Weights of a small GPT-style language model, trained from scratch on English Wikipedia: width 256, no biases in attention or MLP.
Each number is 500 + 40 x the weight over the matrix's rms, rounded and kept within 0 to 999. Layers, rows and columns count from 0. Numbers have three digits each.

# q: layer 6 attention query, 256x256, rms 0.0548, rows 148-255, columns 0-31
# k: layer 6 attention key, 256x256, rms 0.0569, rows 148-255, columns 0-31
# v: layer 6 attention value, 256x256, rms 0.0566, rows 128-199, columns 0-31
# o: layer 6 attention output (transposed), 256x256, rms 0.0944, rows 128-199, columns 0-31
q148:500519519516523461509432475538515409474483446403516558527560511470441536498514454500535501513475
k148:486461570510470529502495568527521422465488534448550513577429482518518488488508547446472478489505
q149:625539497545462503496503485536511493536513524492430488507519441559512431469552525455523483433536
k149:513559439572464498529471414531538518488530516473394538456516459517435432528477505551484529579518
q150:504548454527446459515454490472471440453470479514445495533498531464559498483521474554521478525493
k150:434444486512570513430466385571494498452476467464495546512518584474518521536434538424467579492493
q151:452539570519504602542503542482529491629557474487544548542581554438442574532500507502530450568575
k151:479513483440512453539528545564456474468442535512469481495516542470481492444467506504556495523480
q152:421452479408444507428504559519511518472454399474542521463574472494375541445558497422472517487628
k152:494562544509478521467472499441503573451530566516594508528519470473570482404514439559480567528537
q153:512358480481534498414496503458521466474559465511482518494438553525470571440471503535510538478480
k153:514543458489452576478464474501445501550446406576513432427484564464437500473522485546487518524423
q154:493496550491440536483585577462422497498548556484541564560592518474475547417497532515465539476550
k154:507465536525494510484520522454533567566512476533533470509475513512434490469617528402575515553534
q155:540581520468577510541503444472491502469509502567553517515488488513441425498456555571557495470490
k155:545500493471483508550534528448496522499530511479478538543493435572477479473456457585529454473503
q156:520529506477510543537472516559479527417474511490451447530567508479594536542546513489508450507469
k156:445487617567521540557498499504509464463544521542531453488493507479502485506480516564441470465521
q157:571506485558500424505549501450504475512469543567514452489488477373471546541602512519417478583536
k157:461503414439532546472532586521463579468571469501480496540537504605502449448527505505497502515509
q158:523514554531502539511472481590436526511519506543516428506502490518540555501565535526502486439476
k158:486506474473504455473501469481550409467506516434504533539470473548495480552486555490535467417518
q159:589552530399482382572490567563539562468490493555516455525481507612513400475567451494441527552438
k159:564527496523484398466495510539528368488467458513448557534479480467459409436558522468496526467488
q160:445483505506500489494548464529494487469547490498525499505521530521518484513481523507480492487531
k160:542468515512534456457482540494521473475489533532547489480492494486476514500448520514460516470512
q161:513513502497503511462529538456572549542434484494468516500521475478496462483515452455503494549475
k161:566543517465564485540493455566474526428455483489504540566502497577511443464485458473537513485502
q162:524551452462480472546493435576506546521471507558490529468535486457519504493522461497504479493437
k162:497523550523509490500474474531526454482495510439497534461459465513475482486492478529516510533470
q163:514469460509403493529505516545464494490485503479475517497529536556499494504481561566515479472560
k163:475487549516544485479496547473523527534516502437495477544473515515555519496491462499492489524482
q164:429486521509542511487473515523462544508441506536547476487476523452539466524496544465486506526529
k164:492525468536495462494497492485479484486510544485477459510502510472473550542493502523490453511445
q165:453489520491503484503524564507498517453455482544508527463475499558540516511528495525523495489589
k165:493502463466554509503478478483564483507476498450441561500491523495491555441506525509517548530522
q166:537475510498500502507503475573502484446463492486501549481498558529440503512455533557517516467520
k166:448452507516481530492498511418387496487551514444496510493472492585579510500489550448488555502474
q167:515560558493531566549469480493476546466462486514483457457538502463537562445549455565470518539494
k167:500456475415501515504493425547490513481464530533462499452450461443481498466468524408527539477477
q168:494548484520504493506510534524528519481471532472492466520506546485404535541494496527487533460560
k168:461490426485528510514525483499480536502451490473502551465502466557469524544559509478505527533468
q169:502463501538517515511539423565453491486457522468498572456489504522451403497476505484569495421495
k169:567443478568474515564575420477523368487518498483581392484508470475435480503500533619560463470451
q170:539503537482471561460529540483471393448504460529544450504515547517510535493485474468530509386546
k170:444517429426472455487493492486482537475504519405486532497431449527471512426509550529527513474487
q171:528462523547484474483502501549486502496496561478464509449523591516486429483562605497503570467550
k171:488494594506486454505506545532489476486468519506516510474470532439511458460499516456440564479495
q172:423481455544477530438502510444510505492444499535486473533505517498523566490467508507472532484465
k172:445503446519464467488531466515487501459533452509518491521493439530426520438472502378544533462471
q173:465543480445479506480461549539479559527520534522488526518415507462498415450461480572499576487469
k173:501486553514472510493524438438464420472545497492496501461551434373512505446450473485462562569522
q174:551557431534474538519530498559467502549571549533515576584488431501413449441556515495451566492562
k174:527618489557491463505402498468501475558488496491442512527514488494564503419504481486506521522432
q175:455507597538529491474474500501557553506477464504547430526502489498591556437561484624536437562459
k175:518452470517527511477435497497426506466478514490583443438496526448489482516556502533495560513501
q176:542452481490430549481479514541518468459500455417521509429502603480533465517433498500518531472532
k176:555447554464513491505502483548539475498532498512501581574534481473459488510539597526465423510516
q177:510524374587473524532480498550587591527421521569497498478496484468475548461496473450599530460518
k177:530478497494459452581459455487464491517454574537504486515536539474525556483554515509457558548499
q178:469568519518522457583456494501504445501509527499411538539529464508479476498504456479532483526499
k178:546480537605406493479515496534514587561489472557485441513571489494559515547550451474483505469438
q179:389420540560558531486537486422499506514505522469561461506467559499425619490522496480470538479471
k179:499488503491550431565429455439499517500546480523502588500512453494612581473642506473477460512565
q180:416482490496577493450496559631492480523556535542500567417448546505504497476487515519521523481516
k180:556527550496509495496470462493523533480462469438506482409414452455511498535496420486487549483450
q181:444456521458457438490534534459509432552443479457533461498514575474497481492477423479469477459477
k181:440489502544544467480451470511474516517532512476454466490521513479545510498492504551414516508484
q182:519464511491522506450485545464473523470513519431466508460384455464474466498514509543481534435512
k182:545552512624501484476523572575568565561554541502497476540609459463526496485448487476537482379527
q183:505592521471468457444499487466504420548477471497535597530496530573404500515518537398513529592551
k183:500468458502509538520481551470538569568474511538596434531568470477524489470537498511489518456545
q184:530474544441546433482505467489463439406529514474455550443465506520547600423492535489421497449445
k184:575522513524478491418528493499590556491456552492507458542452563522429532570520487549512504503497
q185:431537522592515547444564425395460524529507572469478456449563526440461456498442454478489561532510
k185:464460443575391417497453486496346464501521520462545508486538515564595529453583550526507584517464
q186:531480523553474489603544467566531450479551547513490521468537429534423462469436563623545460418449
k186:597467487470564542461517492461465470506522470514515499474471426510508522585424517476556522572440
q187:547547538457553478407470505522500488453541481557464533486504525566546556517544606538470500458542
k187:573429467506503480493506578578490486505593561480558483450575405512419516513468499510477439411424
q188:471452500463495508511466443497510493412512487460450505521465586500429414519490517509459491552479
k188:484506529523485443395500551510497415535476488548559469503481524491527481552423550455453535534470
q189:410497478519453535505560540504468457510547513493519535517495530454531480540426505469514512443476
k189:513465531487529604535533546519530511518510439502496482462444463494480551529549548511506550477474
q190:467521516519376473515473506538473452552517474545442528539491525534463503526577526503545536493449
k190:593489472564522523500440415516528407459464560519506431607461531489522483555512462433512538521482
q191:503518483500572439521532445514448419440519498516468507539507488549481506548482528504571493452465
k191:508480510435571473485514462458459548553558475463539492489484464499503487505451465489516419394517
v128:474475499504522485545537485554417497470537510559493507471434533493507560537506524536521524499487
o128:575527519515539437429497534449445461550425392504445573527534531561545498487529491463446478541512
v129:489464477486457478514544537442550488561487561529546498513436541505403480468548557485461483523601
o129:468542481474560509505487424527463488447486508549532482509557447475497543496518502499612570526490
v130:541593442436529531473542479412517534520445461500502514520453525518485464464442468485513477501526
o130:552447519488521481498429393497518523465557465493497477433459517563549443477536518543505513517494
v131:507565490518503488432581525482539587504489410531541538509524482498476534482522542518501538508505
o131:389390589534461520470491531514505509459502538563481381460499520448583567515503461467523463488451
v132:445506434517472525537525504417494421477483434497428480509472564515531548482472398487570540540485
o132:559506504457479553550439491486563538435472534504560558489541487545576545496516610452472498538474
v133:474485542493460428484539573512453484483472524504550459498498541551473523494543541498544476425491
o133:532438458523477491498493491502486505495510506502458519520476460484490436451464520531543582500506
v134:416502411500506542523529540412506619520418563470533525577529450485509505503483495467437543559475
o134:518423527478584467497451510588582402461466464547479416531419529453520594542471455494508452530469
v135:433463484454456541461519513519543503459578555458505455449518507528434480496501470520400523481472
o135:514500450502475404568556535493499479502516571476496499531499440500505508469542416509480518534481
v136:519484438559429512549566507437474549510514504586469520557497458471479498399517464498545526531531
o136:504516436531483469522474508468488479526462514532507508498484516496619517494543549458512537526518
v137:545516508532461558469504461455492480437509470447477456573349464443536508489450536511489475472458
o137:474494548462456440533537511498494514578533476454509523483563609565501470549542507529536537592538
v138:542535438503447520504543503518420459487511581512474511557551542543543491503484505489532474549551
o138:551551527510504557530481434535582506576458472502516491470408575510529553451516479501526521506477
v139:560515586520429501536478488459461512463515546584580401427501485519531504506494462441477537469444
o139:528500497458436498504507548547556530545454561458517486554459507560518553496510513560461429475455
v140:543517439525513527512500518496560508470557572458430568529481556479494434460487556518444529491491
o140:476504527452541490463573459481530489471513470504423509488494413422482555468521492435491483500526
v141:429493547460514535495561480559496593529450500539449539565463491497524574569557491538451513450550
o141:507523489579492506493496502502522425528492460443516460533516521439450540455566520466514501527540
v142:474475512493540532463527536563423497511487465498477474502552480456482479482553568479490493543464
o142:447585559560535449545480480452559502483492519520428474517517557506507551499497518460495534516478
v143:475575595541518502513443519500456470550406496487523503532492483500467520555456471553549546497460
o143:523532484535473492481482529504561477511456438536566538496545551432506461506536427498549532562546
v144:474503477491518522508486494494478449434513466548411506521505491515511580497491513503514529542418
o144:494471511544501433474477443502440497500519544450478400484505464474534469481545478536485515493468
v145:421545510514482492443555468508502527595477523456496431524514417519466495512548553512543531470457
o145:497505415578498543559534537370456467505511466555468467520487540419446544503469448452454472501462
v146:452434437521445538483524501534458517565529536440409520535560502370580511402487450555508491447512
o146:433520595572479474547464545451482502490555464460511487478535564536472547436408459519523540546495
v147:455468524477520486562476482489587529513501549474468466486554425528481485511486535466467517521410
o147:537526520465586501512477523458492511458452516462514450508510421455464454480496539531473489505551
v148:480449549475524569501488508524424590536472517422408518470509475478477440514450506496548532434408
o148:502516488506506494441507473437496470514541550497525475481494610502522520483502457530464484483590
v149:500546465607503473425481454533512512524471524450530472493539520496540424519476457431526473513479
o149:539498491445481551526516511462518554474514507546496467529442473476436550551430541496546480557504
v150:526558516472509439517502513501411514437468535461493524408463469496503522462476509525536507482551
o150:508475518489508517480462523528539458478462505567450490510493558461457506521537493516458517509484
v151:578517561586533530444542538564546570479491586564438499514448525540482575430526576456561474487530
o151:504456484483472493497500470579454507534510494458545492405513495517450467486554489498508526458506
v152:420509461436485552534502377519448556468581531388513564447536570529476553506458501492524433531519
o152:524453485477437492498527515490489450534499485504481503529508482551452483510532509467526469494492
v153:512498485498536468529486417468466565509458537504501513506535474452448590463407517549547461523462
o153:435457492512519547475452548568529474528527473428498524435534539548439438516486463466519497342457
v154:525529558424551469465459488538509429483544483478588469544578542436525454518560499568461532476438
o154:514551560477445558467519490523495509409535508432591491501550470494517531544527440491466549463490
v155:523503522394510426503488488486493501532451536505461564497463490407540450490532426465393519496512
o155:482548544556520530497419543457474490462514498456495526531548469441479521526485507478505459480487
v156:431535533460475481541484527432522477461481531497523476541457478491496483518519550521525439502465
o156:526462546487470473478477488544568496489489452397493443542544498433464425433519465495517501518555
v157:485513470514460540506512445514520429513481522438524460499518460459467542498534456428526451483553
o157:464513484513534492532523494444513493578549499465543477527564495501512642443460498439445526457546
v158:458428479474537388579433517492568504457437465525472556512462508525476558480451552490484501478535
o158:482557542518535511482501622507484565494512495442528468488525447499517447490497462458491474503570
v159:506471463530525441414478476480448483517464431489524464523472501551467538432502531597520429465521
o159:567466561513525526451556560508469518513536482549547408449478535468537569454452549527472500420502
v160:555506505516488501441505513461483512434548506542522443507486462558468472501496542480527600497492
o160:429500502493511499469527512542500528434474507488446519537539543462550508492543522487449466548457
v161:480403560551564521471505464532522570474470469468421490509602512502528526530490457467402495454479
o161:482534548445483454549496513477525427495509455447509536488593558465535553503494531568486478496471
v162:510452554455530456468432527549521491531487497527496553487548462491485571458464527510438573539518
o162:542586488488490493537460495565464471458531487517518511516513490520524552545548456506494463489431
v163:528494466566522565452526491452595505527485551568535463492558467495466492563537495477502493428545
o163:446478506494540520476471505545471549489451480466504469510520555416460491491503532511495500545474
v164:540582488529511492462424480479517548515493536531556519508448470512548500495419528492474506521477
o164:473443462525457508464587543445537486465452446469511485474514527506476505536475532499558503433501
v165:581490608540510523501549492471510501509518461575519488492455488471479468493489504502499489492467
o165:373546434479578522521524487569502494544533517523507520498558521492457507565458470499522478553467
v166:509608551464490528520486466439509461542485472558505458574475469508498515529480471489514549484436
o166:494527490575530573470444504474485529461467503518477489459497554459504441568638492532458492524435
v167:495484556520500545477519458491536478486452509541530527494468500460523548536568506487505500435569
o167:464469502501460534519513524563543497540462465553550547482486447500572501399509466503535529528500
v168:506568555420551558502487489563456508450490512467473488551441497475537520493508478487475495498517
o168:472475503527475510486420516519512419519456505433527510528508477476445527509542523471444470471544
v169:496543519503431553531544488471518447504496440469490469499535513550531510522404521497469553471555
o169:471485499556448482482524493446516450580476530422467453527475466513539526470511468429549481563519
v170:466498535507486494479511450410537484537544486480554508473494569481508484479492526487529478397407
o170:487557462510460547505571511482546474475492494498567451525528476452455473427550470526560485549549
v171:516483510492554448448515494495433516485470488559501580450531493517514551436550445545464562451449
o171:559556496528508568490523454508538510478541582532508528424506514483485429433549567451497532521494
v172:516519534471533504485493493530462496521552478492473466428491530473541460565550599479495561487533
o172:528519464555500540508503492533478461484504468503493462539489485514515459553468480465488478480490
v173:540508424456518547462461443559518523523448468461503462480452577522505508527532434522488535522578
o173:471541558496494535502463494483454494551485492529475516463579523509514512501526537517482449528442
v174:491519480510522456504468546468560500483514506487399440487480487432516461512525415488548476561535
o174:489459542531516453450555539529421516439519507389580486463468514498467467426415520415558470504544
v175:492522544389497491530493503494463506547493423581519451492483533545480508435460507548540477467527
o175:485484518473470496497506442477530447590474447525575468491539494554451479544596513480503518455511
v176:567498467484493541413445528442486410401543514474446551486525486512534501509448366511549487519439
o176:508507537481431500534477510484437493496445491471510454544476532551508491460555544505505484474515
v177:467534506506444528492519510560508503493482593480549505545486449596576507461428516598476464469528
o177:491412502480529538533461507390503521475480499481568563470508508514619539529469458579482531541548
v178:491478496468554463453530449468529522521593486532465492467415439512516526413509521549509546529572
o178:498510469585449445469550449492489495425459501534552455464546523531474439433513566473431500571470
v179:499476470470535488481470458481469535533502429543436429454464532475470481503531482510516501532536
o179:494477530470480460543494473502542413442539575459525550596529509531438479478447482525483522487500
v180:437460457494444493582542549559476499511515497499515476398504467470464482419513513464542523478534
o180:536501479522501417484534452499491448506606497520483556585497451576452477454538575472455480468527
v181:474590494554518476503526450496523510488445498511473502457541551520521495479489541435552514453433
o181:531489497601488518500493512510490511484561508522541472498467508526472502485483524581502478551604
v182:502451485553552519444500530475491534491474544523457479455421530539505532537522475541454477470548
o182:443450514461514502463452417528457517490535497453438559484509504497456428478479525488478551548488
v183:608476504507493524446528483503502433461428559508456464495521476545505546500513493561490477480531
o183:477562540500519552498489502544536520490505517465556493421509491444526535467534475453553455405423
v184:486531547544491437603512521417549529530505475551587480406429458459471456541492519491519457486564
o184:519503510472481478461514501544450460556526480571463471521492531438473452509548486464496508497417
v185:563410450498492535499544504485507427512483536480554440440554503518520600503516507529491508532496
o185:446572545448529540411473477525502483447531452443497503543454504503513461476528569527423530511429
v186:507551534517527512482490497466451556537471487446445464479542513515537485500557518439502571479394
o186:483463498478483600530528427526479486470486520548538480414395566498518544487477568519471489554549
v187:525523486391435523473528571520434436501530507496449480513497457490539474566514459512530480425491
o187:456584467495484432529519523521516477503442496540467457489461576527462549467462454423449534465527
v188:519571494474487615500519540492440484526606501486541506453454538535521500571603445534448441519516
o188:472447560450478437491441490543509501468440440561465475499537499483589497459582490429515552537491
v189:482517488572506483506465505476538492485519489486512508508500449569480489466502480541573523566503
o189:483494484529523507506493542564487526520511519538535465518478527455441448502498561483528476541538
v190:500580507513462491462447509464415387459524563585493559566498491483537405478481515499442557540541
o190:564470416433477506520421477514486567524478466454469497487514494519590514538538514549528538522466
v191:509500467470499502467591483538541428487529513501379570451523523554560411457523456483542464513465
o191:500490506485467501550528474469517529475522551474487515469476538498510585560464554494474545485489
q192:519512534532524517551452462481499516495498512490542506513554492455503470507447511480465513496495
k192:532512516493469523457485526535526473530524451468457513488507457577479490546536530519547489514509
q193:485493509485508478507514483485489507471513445498494500461503481466512563472500524495537512495469
k193:540483505447519463481518493525503538538465509504520471495520501473480455543507502494469504525487
q194:437489514479525504498510489477497538475508519479479474520487529515488442510516535513492500503561
k194:553447474479478491505510495476482487507557469498505486499485517502528462529536505457436518552509
q195:514475498496518553502518515468536561497549473505511430504517494481498535466521457506533505497429
k195:485519529509513471522468436546490517529505489540497523500477465485490518509462492488517477504530
q196:468503515521474518525492500509532487513507503505570497450515546440502579499480475487513499509489
k196:468498515566556461463475461501442427430475551485543496548488457518467437488479482489503476515472
q197:558459468501494514456483508494529531546507499546472510495533513474500544478511511493511500473432
k197:481525497499464457506466478504520439517504537441539518482502460546427486462499501519532451470497
q198:538492509558541509493455441510513568530537545511471459480531519499501570451509523466476499549482
k198:450546464512486491472532533511519487509529502534507514527502487488485485465472530565527531464585
q199:499560516495530546473495509528519479434498519494498468534497510501485494578560528520493530514534
k199:495495478496538494488523449511450533507454486519509526480477499474478507504488506503503494479514
q200:512479497511501541470508517557488520514508509477539492539515500516489462482545510463521494513518
k200:516537478534491464549495453532546439479554510538522550528511509501501491482518446450523528499500
q201:500478543487533482476508511480481452495489489493495499510488501513539477579480473480456469521487
k201:499488486498448506497475450472486529483517468490530533467514486473528488509475507471484485484495
q202:515500510493456516530578499526492522515533490517464473531485486472541485477462467483458484489459
k202:485492480481520475503476521496586452470472532416485428493502532499442519456497472484518475489492
q203:519441474464471490433455515523456497491519512484473557451530560509489468476458521541508456487496
k203:402442492548510524506499464519488466466478554505510546492490507473456509420483532492506465423484
q204:487535477415511503512540479505528525498527464507499427484514486549501445510513535479502554524493
k204:460430545458517417465467488478500468546556516496534470469469498463509552484529478473482483484500
q205:489502511442474488466481478525465520438436509481530544457465498534529509601504459472411461490492
k205:508463514455539469435545508507474516448540487490466510494469492476498494476495535548491451554536
q206:512555512551470459454515464525508470554528499514470511434486576440525491510472475564522556575495
k206:504406552446520524489515527495478456518530454489532565501587533504510499501546545548470569434430
q207:482577489554490521529484407478485499427465529508524456468477519493522492579528454460472529518494
k207:525499473499491539484485539532513485533461446504514512492471452452500510557444461531503489530485
q208:491485506454483489433479544483480497483500495505477531485538465527504532529508472553427482559518
k208:468443584533519532451463472565498434467420467472497544480523508515494450529501566478426447507528
q209:470471433499502510550539536523543438588499490482501457542527463506526474473464418452436487488513
k209:488522427430499500473466522486564546515476444506533550494483490481500488510519444575484553527457
q210:532408530487534529534528516431547503495590512554519502472487577496493403540488435530529413553464
k210:468565430511480449546546533455477528443509532550483474493487526577490517596469488487467476450525
q211:483541494518541537489510478529470463565555517523516501543494471484461518530517463482525549442525
k211:519564488429552502474474512443459529543489521613556595533458451487507512530472512457507534560500
q212:516556470489479399446528530478475438418508552515491483539524452529504475536519463444471520483500
k212:494530516451565480430591534526566497476385511442572542545451501517500500482471462446567471573363
q213:519470592406514543521450485555505434573476441509448608402524624428488528536521497577487526590460
k213:514517530496544554534567471454459521478491508492411399461469532589487536405509498516477515475402
q214:583355524562515527501485479573482457573532520573514480479542516597541488426549479580520515476523
k214:504538463565588559434557424481484399459458530542521447516572565525530527478500545547471565552478
q215:480519504528493488516497479527476430463484502513533497514485466490470563499460443468447486470487
k215:511493561487532445535493493496474431610439506465592441543525478557529486512421502476483474545502
q216:503529525519521488459515524472486460499520484478438543477432471468480489550602603572489488438649
k216:542529481505506522447502594502480484512553443524421568516446491599553515467471484429499458469548
q217:547616443489459486493484469495465458534502503628509548436481430448548581587469467451495540540562
k217:504468402542524506559516501516507484499465533504530585487519461514458431477512462465441547529485
q218:442419424431486476450467471528431497578535506585457491451408599466549414592494528543617481534457
k218:530536510502496457494553525521482437471568545443413425533465466478590471492590451645496521496584
q219:558538438465483454546464510454532510548496440462497539482527475549514500554551468499508503473439
k219:507463451532466524490505401599542550511518508520470507489463507532484510570524512492518485491525
q220:508498414494557445518484457547520489521555520511485504575463427489413542535530505550448466544566
k220:491540414502525423543550443558486486450486527494486577597456474480489538507458522551563544534434
q221:452442552544443503514402602512542484506440439528456471494538612508521562458462514515580474451474
k221:440532560530433506433509464513542499389520533492500431462476551507532526495551520487466511471526
q222:622488453488327559544457544489419509492482531565516517433567485481494648557519547469532542461513
k222:544452470429534466514548509504582479446491493452564450496591462531455479538519508516535513406502
q223:432484488444529500491479497484463500478456459512561648521456413493468471529545521479418464482570
k223:612520541509558469463475539389513539516525560473563606521527501547521491547525423573526520520495
q224:500525510528544459511467463497493497501462520511525540460488508521548469500498498531489496476499
k224:453501520456523478534509498505509512488512481495507388493504504510489480468482512444487532499503
q225:520504488533494525478513500477461513520488448541450493477494490524534497514494503467473499461510
k225:495491460494498504479512505525519510542546504506500518534511497526520520527520495533503489496514
q226:493493497513505552522498502490528575470539495556448469503467486514479537464535474489527506487484
k226:508501554515510467484529430492518470519490505469506486522494463460517490514485526489494495518544
q227:561486511497514462522455528501464498535533502503490488563525483469528523500462488466448490446497
k227:501539517517479555464506501513568490539472496506478546493510443464461532468504551492553483511505
q228:482483506483526447456481511470500501529559471548485454481471515527532483522535462502519472471468
k228:471499543511477497487524467553524508485458529428484467481494512546501587496467520514513485528491
q229:508450506488492452456509530522491516508491483477508556512506475488507526542517496482484464500507
k229:531520477449426513521472513485501477490502504484497490436481512489499520491518466582530515556481
q230:560485541563474487491486489503482448534545519469487530469551492456511481504470528485483507504514
k230:455508489546522466463471500466546429503485498463510488531445516525512446452511483491519476486448
q231:507496468508485519484508521488492516499503524453479469486485505511537515506509499511487521498456
k231:483474495528558501487486497545493494522553516513466428493531480535471513472487482473520446499510
q232:490460522490490482502522473517536495515482489432492413442527633508482517434503525491477490482460
k232:454507503512464476477501472521522482500535505446511480454469504497533537468465471419462499489499
q233:487529510433543536513510485534501503460440466424487474551517449574480502574560490492493528458548
k233:534497479477494517507547500560471487524508484484541481490522540483514485537525501525440495570514
q234:489517570563541504532484467450538537542521459558509476546462446502493524511571470501458494473489
k234:467510470508435429491492547470513539512507434494528487507513497560486565547486483501496486543518
q235:434452546465486435540507485479485558621499509516512509443486580482548498441549440462460457506473
k235:446500501447457498484532507494606490471558555484509436501515510491515575459440457516514454441451
q236:486460567451481452500488483491500477503456510501515453512465535416599534554490533467471481518506
k236:506540519484504516447499483459473436479472496446514521465507471519479473470491488479472503525515
q237:454459457478442548493540545484449512494514487529489528451498503545496479493472532448483537447531
k237:482534511533502472483527518439506486530495600506460446545539510460482498489512491512486428489501
q238:482505414533452492537473521463550555512537515492500448539501561499475489471487468409491559414441
k238:504522479515519550489554503582534494515496560493518524484511488487484488536486482605538530540544
q239:505476511483494456474531515463521544415469490467542545512492457505528504537461541512514498511508
k239:558483468414474535489512512561456488482547478488487481485441511485507473502506540529572566473490
q240:465457449510446507484541527483455473484485521511450492500498500515513579470486478419499507459512
k240:532500506524482486518536522521468547556528527493514498544550553477475544496519531516458520454499
q241:565383498513451523538489597544490516534552539483512446508489542573525523526487473510545452478516
k241:460441438493485509524433494496532432522639501481528477482511384503571526492506451454522482464480
q242:542420529536550501585554442492590492498505450500556495418524514558564529403493547467531534550502
k242:526560452548490456544529454543502483464555502518466522489507519620435447515555476495482479506486
q243:500477558536476471486554494495532602511482450586553469459506500542538479512483460491536543532496
k243:507510511463463562526497564514517502518458433495499528497391514460520467475451455477529480480582
q244:495491530560559549525470542464457483422544469408552481400547658496489506546561530603547523531485
k244:480489563568455455526507502496502461408527548480530414526486506552481546446484544507492440461441
q245:461551560480498467460502512471520487512579525520521464451583523527454500528538478536517519476510
k245:521549619542487524525500486468503469493466515460460452543514473530411460526482563495400458579459
q246:581559515479460492521573522493535485447456475457474458565430431532536494470582429467550402473553
k246:554516469451539483538496509402512520518521427523492570487489385498471511532529518546523402500514
q247:477515521502512446457499461438546414536497513541555565409499506495501554447488554510529536514447
k247:523567511522469486474474442480535547487523474501531458549478454521534582451535536462542499529501
q248:551479457556500508456434510467470495459547475482442426438567528499531427468493535497483546479575
k248:518486547569509505525504525561521553432489441481437543525474497559537464585520542526405507510492
q249:600498514466627520477462503568507441507512521610494427567297367510492537492587544485520501415484
k249:549590473473579546457515466550480575519494454533416577518510554565389564466537453468562593468514
q250:581451498436539549484485545489443507535453573446426436474470467516537510465494501500484492466451
k250:554476470498583531542478574432507572469565586404479482538521428443510533507497443527491492467532
q251:504501486543508406492622480521532490545445528556521498472552476541528493447537401424539491543563
k251:511515431541419495469562524523572493558456561507521474528568491530517603499438450522530474528549
q252:420497510486464440537392582459492528431452504497491487410531603514462575495453487580496515497497
k252:451586542494423519513484522523479515462503507449399460535464513546430522519485475614395483517533
q253:605492471498570458475546383555470495474435490575468493413535480560527489467533475522478485552440
k253:463410426577498507465477469576471514562539544481477456531499504446422468526478498514539535422542
q254:492496456463546501504500412490552577521493570450536494669505405473490484541525526414479484460440
k254:481444417510564510502476564472565517538498459517462438539520456506533483518394484368459431498457
q255:610544572459548547531559500501472516570486589447485522519565583474513538514576521506570492467502
k255:586490483401564514532490510464490509464440509449458458576479466481429434573476570553536510455541
v192:573473446465518465493458471444511460496506537477510403481536485508529504546415444504512449477440
o192:473474503520540451540516479545520470508583414470441499523474482507499504496534558482493462403445
v193:476573512582544493520536499530540498493549537435512430508600500499504475501516481455527478523469
o193:488486468497526502446461466508462482491505461500462545500414451494502478555493474498529477393468
v194:483554477507485562455474556444507468483548426489451500499442514517521494482512481501474513568527
o194:472530517488443537455480479532527581536583411582497459427516592557465531542515471462526544441512
v195:545535497425480475489509563422469479518457481549487498552533474481467503505467550526520526445557
o195:534504596480506546477515470503517446443512513412524580505474482464446477480549534535509497546536
v196:593456413586532504460505520559534511560514510470473391521562499431520504477492528486471528573482
o196:483543438410429496550486488480515490552509515455520553477476459474532529480511522471505522492464
v197:577504489447526507481510459503509478492529443501516497461506485457546521438572549545525467492520
o197:493549529513494468575531544475515513569557541456511446500459434551484485549503507502490441540531
v198:429508501494470466491470567558522506473569587467495532458474520430558537449509452530522497592437
o198:522538581464541499511489514521496494544542491554472564410459517511480494483535515495480523523509
v199:520469502512536476497583460542459476577487492453403525563523478519490479564533518464494532518473
o199:561532498435495490533501539437519541565506486478494447541486463507481508506537503513485531457480